Part of a small language model's weights: rotary positions.
Each number is 500 + 25 x the weight over its row's rms, rounded and kept within 0 to 999. Layers, rows and columns count from 0. Numbers have three digits each. The size before them is the row's rms in percent of the matrix's.

# layer 4 attention output (transposed), 512x512, rms 0.0378, rows 473-498, columns 384-511
101:514495476513489541526492489499491489523458493511526509495509520521552506525484490491493536535446458523507476497463491519499482507542514517516541561478530503519451442518487519490487498539483521511476507479516471532506518520520498481449468486489521543456527559501499509491459477528509504501455482519520464511499502530477470506511535494528516486471491502479482492484478510524509504516509
094:496476461481519523437527518539488499507475493473484501484505511503486505479449491484507520529439467500497464502513500451509462544524500513507505494472468459490491482505514519530448500487462507518522504477487537517476519468515472478517531536503517500477490525479505475525493485527485502479532524484521508511506501475552521488513484512534471473488522509503486496475550523470485521501511
099:499514493523508492505468458501492498487515530511523506488503494465514487490529489506539478523492478539491538480446476528493528516499462499500485519498493461505512498493504542509497499525515511492505476468503474528527518520528557503465497494533501493480459492530508500505499492494486501517477515516480467479543523488472464539512488491482537496508528476455509552519498463482493476487509
101:453479472482495532491544520472537518539497495472519506503511513496512488554463538470460470507473464485476449519518529474445498497495458528515496458481536472482503489514469520454537527486529531527486478469488476513505485521528469486507523496492535544510509524495452508494479493532472502489548472511464471510523475511477506491509495506477532544523488489503518476450479498493493492499532
108:536473519508489487457509522486484487528477511510515511523490480494473509480487516464467495549482490501533455520521463524516490456521480500479501508480473472494499540465498486490463496481464485510506503501523481519459456498505489456489490498511467542508490487474513501528519503459521493465509494455501503563485532500520518497491490501539497528511512535524460509460487515520475514513525
105:447462468494561507489524523497495496523487482537471504493490505494477503484522541488501487512499531495505525498526490460466479508497471497488488505519514502514497540548465496515494484465484506532500498491535508502491469510561493525481511536507515446564538451530470456511523502482501529516491488485513492460547484494526523517494491493527488515474491496458534512446492503494469547527486
102:469476494540475541508535481532469462520472500497466492526481504546505495457499516494501516474467533484512512504488495489510487463526481485503493501509497534492493466493486520504428471515479490487487511480523534527512504500514477459500478526514492496477551515514504480518528468513500467500467504497522504490513513471518505497512478525492482487504508503528492482468526485505476508523497
103:511499522460488523542533501537474510505494500481505499504484487488472484491506501494485499465492526500493531470519493455512488507479513512523472491481475487523462463514536523534508490538501502475481477480482544496535511487487533531482509506436509527508534515502517475505465496530467553498471482516476449508485476506489552534549530500488468508462487495510551513526455518514508490530450
103:504524511500461466532501476491506563511483501510518498515493537499534490498539462518506513505521474533530486487478513504486514503503521482472494528506496471505466514463478480496508502504477482550505540493533486511523537518480486489473479481485480499519483503477488502478519515491477509462462511522477442478502496486493496508554510518521530466520475489520515531525488492526489472468490
112:449494501485524540535505497501479487504541493494449499505490503464492541497516550481498489477524518487538534493475487488489515464499526447449508482482490521538489556506480459515543524497502524473484460487474520467517467484501512568478498487470489452535488519512469491509514514492509524523485471489487464450513516505515486531477535498502478483451486495510525492531430477457523550489529
102:548482499462554484479481529520497475469462504462460494507476503482509530464492537499514489511496489479506433465523515483502477544498473502480507494499516509460529509452490510495493500482469545494508475513507523511520547512476447465489489518535494484532477479497474527487528520525513519466558527504473520511506511479556470496479471505473523481502518500464515516465508507495449534495552
104:524502506510493518477501495466524471513454509506563507491492498490468540475532493487502486510488454531489487510477477527505451497487492561474482517470493502490521502517502514516503522504494477472528452477521471551489541542474471508471496522529491469527525466500528519528504456522509508507525501505474484480529509478501466535489496502512508455492504498452479511513495474484510531482547
106:499528527487497465492506461559523509508514531489535523479468468495496487529498489490508473514471496484469524503506526501493541495479502504507517528521501525476489526517485515496556481475508521471508512506458534491526486517502496533504538478506495509495424491544464515495498490519437507465533514546513473481492492535457519494545503509442521472527505473516496487515501517512512460485478
107:496504499476438507527523508550511490535484515497525494452518514520552516521512510473515499530458471465478490507528492520434503512467486470473518510497499515511480500490518537518539542498547476482497439466518528497456504532537523497521505497520527511491461508504495530506487513494500496465520463496535469532545502534488503470524479477503521507528545465464519527475552501492494468517531
104:558522475495481440481490481427556507442504497494531515546515500475527510515490487514491501478532443552519477467494499517500472510518514568508507510476502501506519486461481474462509523531498534524468486504471479504536521515471450488458465475499502498490464534479486516495477499523465481510506485500521472534503508510469483521532467498500483507524481508494515541503487480483520497474480
103:504525495513524468541481485497487492511485490480558499492497510517536508558544550480499512510483514492483527475507511468490487524520494450489494460501474513483483494471537490520503505483482519493508554474531481457476502498523512534501507490510483445489502472518444511496500509509456515493503535502511473471515534469518485478481530489491496496459523493503524490495525491495520488532503
101:491466453515483498552551486548521516484502481498491473460522492533521516469505525547485480538507522478508543487528521482507567496511486494517506512551477490491461485498497502483462496479540441550495522506531469526490509473532485470519488504503487491515570501504523498531483499517500461493470467500505511467466501479475506488532527480527512516471516498491499548500522519545520468489465
100:503493506500480498524513503526529523518527496463495476532520474498481507499513495535474412472521466485523482532505521472451524465525502517492484481493414500491488527491503463461502516445503476539521494532502498531530506482488455499522508487500472469540494514482506485517492491494524495515498479483503503474503504523518475528504532447507502471504485524478520536509472522530509532489449
107:526505489503470484484502456474526512458477495489528502568531522527527496501485478493485536519540446541481525464519502528516484516458535514522561498519487511486545504493548520486483477511501524486476548519481470477503510491519473466500482494513517528469502461494503521452509490493493477491524523496510551484508487463466512494508491529467467496509523520540468456471515517527515492475491
111:497448497485491497516506473492522501484516522466429514492493466467478540500448480497527472512523501468510454508493529474500513501502470511487515491484514518523522543476470530511526537490517496478502463503484500520540497512498485515511491512525493486563477496496512506534513509464485507510517486481468518447504515492470493520462520523551503464494483488467525511515518512444483546488490
100:504499506519525530523466488487518473543472475505448494485523515576534500506518490466519540507486526496500502483501526503473486519533504489500507519495522494499479445486525521500490515504497491503478528485485513471523513478483520526514470537489513512496519505530513512504478505509488498527503553532515477481507522489503448489515496528508499470461474485464533512557488501478538505503494
103:468496463468442542533539465543489490496487497462503482545516488497483472520440506515491453479503493454511518530471519491478524462505494545524479471505453529520465486492496514468498511508519481500483500462477510457522491528521471456520529506499471520499498512499490494530485473515461526509477454498464428504472502538506505460546514479500460489471463527516514549485498492453499525499500
110:500519490510525516521508515537531519485508492518520501465488536533469513501501539487504561515433531488478472515522471491512527491489530424475507511507503485515482533518461516488490476499525515522552534508526531446493481502476486495511547512524502490524487490484475480521511519515509508476522500509546480432484485469489517480487515512475480512512496478495488471506510485508463503539538
106:565488501526525527485502471530512514512511478506521507527470497510523504518457475506509524510460492534461501504487495451518504508525488503512508506516525468498492522489486542475517479523473536481510492509514490492518528524508493478480503486515509537515455492538498522517521521498495497486468508518516547467479494502448551501504481490522526529526486476472482497492555511521482486534491
109:520491514510490526514485508491526507495485486495475522503509529519528548494502575510471517476510490498512412461507499519494454505507540487503504489508524437533481465499512411461501519521527519496481447507488499478471508481442482487537492535499457486500489531486462515511483524515525488486509507497513473536512516543504540512518484490442499510517501526507506498532508504491503480484507
104:490499501497525526518496497547467533485519523484524500516492535531466463519496486494515558519506487480467513527534507510520547496454498499509518483547499485461472525533517499503511462511495511519474577540488526484505500473476492466509494489494538465462497479496505485494495449524473490512521486522496506452504481504478454504534539513502500511497510505528504482490466481542504511508502
# layer 4 attention value, 512x512, rms 0.0305, rows 474-498, columns 384-511
094:483489504525508501507484505509484494534508523481512460518524470487438505482583504492508540551446480532508480543559501528501449499485506536522518529450487478456469504474469495517433514497484534511479494511539517505488493523528481464498535536527492513536444496452522501494491524487500545514534489466518490487479521532510524488480492526535523485477457517505487520498463496461457510547513
099:534507487491493497487518451480520497528478503527491492483504483493496575495488500500524481499503474525465489518479501500513476473493500486491490475490521495491489491497482476508472529520526538541532480527518449552496481477521473515478517455505523456528574442519523521505551454517514509498510521529501514525493496505514487494512519503518524522489542551479494522501526467493529492454498
101:517490485522466536554468516506466497474490525521497490510477476510521518522490497509496484531460536491494508466540497521493501482475499533490514487516513515523553468520560447533474479483498511522428513508475516477478496480497514486489446494489480520501516487481514499466510463511495481487500497481534515477469501481479508523499509513490545534485522487464484531478528515504555487531469
112:496515535497513499572536506525510520456506495494495490532507476520503500517552488489502536503489519508528468541466495482524549519526546509509506512520472535517479525466503468494499538472507466510464505484491558507492519553470486493513464497487479538475501526520511474517523522516549486494490502468525510493471496525494539499474555502500488495503500508513514462480484495515491486525492
106:547540514448522497515530516478482493516518513489496439504519438513502433458499480523504517451481515527469511519512508477499536503475493476523521504527492519484503485491492484524459502495503495530466486535497479482515540525530539533489472522527450499487448477498479522461532532508501533518449481502470509527500525499505491464508491493505507452507502490490496572493471564489479526539551
104:482501500448484488462475499495495483472503483512502488479491562516518465482540512507510544517477489506499484475520474531539502481483498506510514511487494518488459493498507534454495509542482532518537491482516477492507468529489530519467488507507489507495511519548529497498523531523502561484503500518512487496456456496511493541507481518505504466499487528504509548475529486488512519485498
103:468500478471512506513478543482508511503545495519496496520500493505519495495504479508512546559512486464528516514544476507472497488441471495506521443499516478489485479516525498493491501496475488532469493550491521504487511532534455485504554525499548519504463495479500456496551513471501476513493485533479535541475533439473523528506524544504538504509504472455502536490493468491495451459526
103:505545476481505502528521491471541501511542504497490512452494505463516516496511497510513492441470487505464531520509494487488498521467493482515452509469536482459468470532462498491533524509529509499529490522501516475498500454523497493507558528533496485497553507549505524527496512484444503528540501520500522499454509493487471467509520520494529480480471506498475481561534520536509485448430
112:518537488488500503485495539464516489514521513485507473481492480532545513553501507521515468458527496512469476513466498465458475470511495502521493464502497484547540518473497474504461490537473521494516470508510500534532515462478481494530537466527520487533487516474503479488506527503498511481507485549523517540529544529481482467536467511481495498543496489508502505516502576510509513504528
103:505510459523496524487518485506506512433499499490498481530544461492463526481527496508529470472517484488539504487493518494448480482512527509514503493496510533453496563479528485504454523499492547521531483516504486490499516470522531474508465483539467495551482462487505550507506534483512479547520506518516506474525521550501454475487458498505501466487490502538497487481494488523492495535518
104:508516495489498491501499497480525517477499466506492475483501520462515539479485530495469521507504475504520495549499495513477517478519491481504507516465468492487506520513480501476495515493477548516517483485506508534471509482450487506514499480474453475543521494484493502540474469489516553492517490517529519469491529512492518479487528498493528498551543466531549505548463469498547527471492
106:491500499532493520506487506522508505497516521566495496434528447490497490516440540515507429530499533505509495501482514492469461489500490482556496445554506505490501485498536468537524553469494528519493520533490496535488517508495497443531513470517515499477531460478528500528524451502501523422475551505521509500532516528512480481526468529502514505484527512496467456528515507514466524526456
110:470524455554524518527495550493542485451489514513488523485520532542504459520477524502499481516460481474499524524520469504470508496495494470473512477493487489460428504507475484531499435504465479489485532485479507492476540514513534470486516548467505513495531519473554520497504478472536498506512513496528464516492514514468514501510507474523434520508470447518490527468504462486517478514528
103:500480523526469472462493490498526503461472494535514512525505510491517528502509517485522479527514495446536494522475500515523496486496524477494505495536492495509494514495485524479490465532515492477548523509489515520504463456466484521519511485482480496509560476477502549493529520527532453489514512535534496514491502477496503513503506508505511525491546508516469516496504463522555549442472
106:524486490452504518480477536453513519535504522487499541511509555447496490493491494515512451501500533509503472445527556494523481526511515455532501516509478475481476484490462487517471514490489513481461478526463522482525542475526530565468487520533472532416480507511458510517514479494471573519492493479497516498504533536508465457500480490499517449507507514504482512511482507493523480509530
102:464507489461472504558535513489460477568475501498507466521513510495448474461491505475543544516485511489506552507509497510528498505491511499518491515508485518492505437516463483511542460480521419515478506491475511473509489446519549496515536528467467499483469533528486460512488498504501531498500456533471488479499476506463486494452556517486498480513531487482489483506470462456463506518501
099:491490524503476492527549512461462557512492510481505482515492436464520456501491522506517511492538511455545568505469489497477484537488456488517474531475505505487513511556485530525504490457478514502467477509506546531512510535489515479506504496501496518504471519530502523514472487473495520491484479534468440515471488489490497466526558441484457471481523480501535473503478533496524484525513
107:501503500519528513461501472526506515482470501520489560519473519491490510461510517485468522522465497505471503468490528493530498489502503527488488522542491517541454464515476511484530493493499494491483549487458534493466498506527522509513471485497490479491554483515491500520480510507523466514454522461557489491465518527491520555464481500504537490511515516489475518515526526517480473476483
111:498519498512475478477532475484465532499489480521508442496515487526516483529485522510560477482557508521493513559454453466478477475502527480521474490491486484545533519495488493507439510464519507512526532468550502506489476439476477464500529497549492489523505487527510499517506489499496465494520520509493498506540497509476541463540490466485488486534500510547505481511530495504536550526466
100:497484471522543502505493521468491501514548506477503518445504527515473485505531528489486497460522483501502502488536490515482479490468510499502474494453512456461468515529440523494518471466519517489534517511484498458523510490565510551473542484531492496531503491499512497521506513508482534541542497498462481501518496494489471450469465505500500510481504473527506451501505476483489483434494
104:497496484496483474502521500505496481540444495535506490472469549506558486496515501496512487527499518497542550478506449517500470521464492495533500453506484479470543499507538500515496467518466486476481486522537501484515475496475468478474549507517512523483462547520475435485535519478496472508464507538504489514487493477505550518511519537500536483475491436502539533531510549487538479516521
110:505533468490486533539491521527506523510567482496507461486540521502460482519524488474507501477455511546521470468535492481497481563505528474522485540525512509517507514507481476503478499489499504496457497495502492483459533517504504499509456528508506535474497488499504540471547503504493509492475482470520516497507475513493495461559421525532490483511474485526465490517450495522431506543515
108:503534526541536477524487514538486532456564510516493482506542500539468527485452496509514475519485518521524508523500498490490513503491525481496517532513507524509512476493516483498474562416521487518475504475517470508439478525517476461496475470498498552499478484515486486496515489526471521488500495495493490503496478500484512488485502481503506512508514521507450460487533478504503533479448
111:482470500523443472538520568512497479506496532515494473475497470513450512503528476477517474543496478490527498505519499492486537498488510474509467479473540488487483549525495481523483468556545489475452540523496532482505475476505494458523492514487475547500515496452519491518464512492513474561538478498524483513508492518493509460462534491508489515504497471501513547466490503487466483494544
106:512477463526519523479490496515451498494510498441505509475472473463495510484520518499463489509492507472488496441536500507535482486501500490511443535554500498489522487493512506500496508518488511514503499515506471503494499540489486531512491500530500526493467533513506517492524545477471510485505498472488511486459502482504453502507445572520488438479476518500489500504478517507491481492477